config = dict(
    rope_theta=10000.0,
    extras=['capped logits'],
    init_std_down=0.0,
    beta2=0.95,
    schedule='wsd',
    batch_tokens=[32768, 65536, 131072],
)
Each number is 500 + 25 x the weight over its row's rms, rounded and kept within 0 to 999. Layers, rows and columns count from 0. Numbers have three digits each. The size before them is the row's rms in percent of the matrix's.

# q: layer 3 attention query, 128x160, rms 0.24, rows 86-115, columns 80-119
# k: layer 3 attention key, 128x160, rms 0.24, rows 86-115, columns 80-119
q86 115:540532533454511472534434495481502493513534559474472490518499504464542522495509505471499524508455484481527476502495496458
k86 117:469501479510502496482487485511524484470523539505459520504505473499478463492510533514512512510512501509492463464520503473
q87 115:492498506526477526475493542496503520499512492515493530525527491529492513498547531487497448466484530479460496482502500507
k87 111:491531482521503483474504537462456499475465512520498509478475510484492494434493522499538538492527505505520540516482479515
q88 115:562499497522511469476477557544482469491483535506527486500468468497527497491480525501517484485475467510513474468486491481
k88 120:487497471505519493526508476456528520471497511467466496509493512518500474502476498473502534489519450479464560497523488510
q89 109:504477490510435511581509479498483566459482492478460460504510503487447496520474487494494478512513446511478498488499494479
k89 114:528523503467511499495481519523522516519540436501543521515510489475508502477502544496494453504534513521548501482514531515
q90 109:489460463520491486501487459551492466496532549514490487474502445514526521513538536490491502492520472488519507468515496511
k90 115:500483509529507472511494535501473528511496523559521512510523539515526485488506543510507573465435478485473511524493488503
q91 110:519463466508546514487533493458478493498525446530514494557492518482518485478532519513521558513507463522526490487503456465
k91 108:500506509490529532542498493493530515465524511488475479495500485514485503529516505542491485505502517459498514521472511490
q92 112:501530486485520467513497492483458485506548504560547501531512514527520483492503491451496580528477503468484516470491487521
k92 112:538497484501524485503487546497457517492489523500492454489509484511447506485466493515497489495462529506517481502492506484
q93 120:524496497466511515506493512483500482511471444494475505520462481483515490478489495495544510464488511488496470478496465462
k93 124:475493464501478561525534466501472502511502541494499483486537541478510523449549467483473494503555493480529498541497477517
q94 113:490475535512521459524498517504520491551465515526548506509514459528450465486513490494442471505463475517505509500463501461
k94 111:526505519533478498500544547483512556447527496460517475494477492470465530537552494520546512541494491514529512484520518530
q95 110:485540474519528463489474464516534493503454561500520453500525505489507508497485493462465559494548490493546509481514518477
k95 111:497516504535538518538483550492497480451523509536516474502468530505522521547477495565480481507494522494518496467472475467
q96 125:453494532469509486489537510528519535489523528538496502497490484502483508434526485517502525493456482486538491483514454499
k96 096:475464492490501485512512445517465519499447517466526476555490463492508474506526538505491539483559507509473510524490525498
q97 078:444445526503506468530478541494510488516537517531502477524507481468517481508527495489540510460513518523494507473525475531
k97 075:531502504480523464487512479551501495515461506479479523513469492499480523468507480507481516509531476521479506553440475491
q98 093:459516549485502491492435508504511491465479532508458489506498488528489513494515529503481539506458467460470492442518482504
k98 110:515512491522517485464531493513472478465514476499522497524523476513438475487514469496547496492470467511491500512481494512
q99 097:453520512531522488480506503513507515499519535529483483501517511506457471442546515475471525548514443480465503503537489502
k99 095:513508503459548491484450491513460536503466482472477494464482518513482518509419461526481462485528505484536508509537525464
q100 099:468508536473466531502538490519436494502472489522535509488459489520539554490460529525516493493543498520514496512512498492
k100 110:536465429533517497519451498511481512498502494514500494518584513508489533494511532498489494508480534493560447513535488523
q101 111:488493509485507515482533453470522531527517518513450502508507510524443476540514491452493514492514490456481495500498506534
k101 110:487517432521482482510550498516504494479534513520453491498479493495481494497490522496481490492523521498538523497502487461
q102 088:487484535523533504496479509476516487481443461451462501444497511485467450527496530546494496489463449549499490489531495532
k102 095:481491486477472500522485473513499479500510491491456480512491537475454478476546505508543485444496491491468530495499503536
q103 105:531468504488515438538504488507493484535481525477476505522497489487527514513434525456531521475531489495522513484486452491
k103 111:485568473504491565502542496485533470486504456518492488500478533471482527475541455549496505475523504518553514469511527501
q104 086:487505545500542499520492518482528518499500476494452506476533498507448467522504473481469526482501547537507524512517500540
k104 110:547497491500493509509503514532499488501498485490504500487501471447496595560484498530501474451485448555496500480524494551
q105 113:468482535525510510494490529499485494481505464520451474522482503517520480447509448489492494484519465491480459478545561527
k105 114:477486485477498511485437520497486507498496533498546556481481494539519513473476518473515501512523535485548553524504473463
q106 101:576514457488536489522470486476504523488502507463471507540507546458493482509538522507561454497506518487495483500496518516
k106 108:488522509540516495506535497548500474504500468492512488488462471521504521485506499495504469463501526506439497494504512473
q107 104:544531455482496500514508496473518522481497487510518509505509452513486497501501528516483513479497478476470532538457502490
k107 105:525489521537514466468527526563502485477504496520525478484515527489491506517525535485514519507501509489511527479486488492
q108 108:520481541487524474491486498504540494521462507546489542548496449505522509503479498444490526470476465521467506519511496483
k108 115:504502493514543494463484457479528514466493514426500506464514465459513509502497515523511478508482486477517492495504440488
q109 094:496481562491513492492484485517485527521539458526474535492556510513505478560497488522482481477474511527499484488544520520
k109 107:486469487510529541515492488522489515487517485469424514482471527512547529530478483482525490527534490523487462492486514501
q110 103:532486494504490482529501425526489519485512502477529482497517508487475516485498527480468503478478487479531506487496481482
k110 113:485505484497505529478495502533507525514499502505492507526506504522459476506506491474547460452513510499457472501490507560
q111 118:500518521504526470502514516498534521481493515544473546492492543538509503538482490494509526480446511517484451497498546489
k111 119:515470494502493510459500468482468503500533461504509490472530469486496447546511472480462495544505481502509525532522473514
q112 103:476524494530439525490503533459543509465495474523476493514515540534484510457493513494500521456500572543517532513503482466
k112 118:515499472449528541516524506518554489490484498478448519488512450495509473541482473532522485481518505483473485475520495472
q113 118:533495493490469473488475523499471548490446443532514491470480499520497513555494487481472526499509495545518499441521502502
k113 130:514533530464516507499490468495504466521492465470483491483496509502459482500533508457533509511481472498486517507513473510
q114 105:505503463472518529485520467468481485542494483512496507480555503527514485446465464463496467506510506532505516482513529537
k114 122:457508480515470466482507515503510525461480503492506531525514520500451508514511519510453489470509494520529515499467513543
q115 110:471503506517566479486496498462477462486455497510514534525519469548515519551515492509532498505491519527473456520493508520
k115 113:503467474493462512529467543495519516551482551482487475466461495498476473473507514491557476445512479503536524470523468488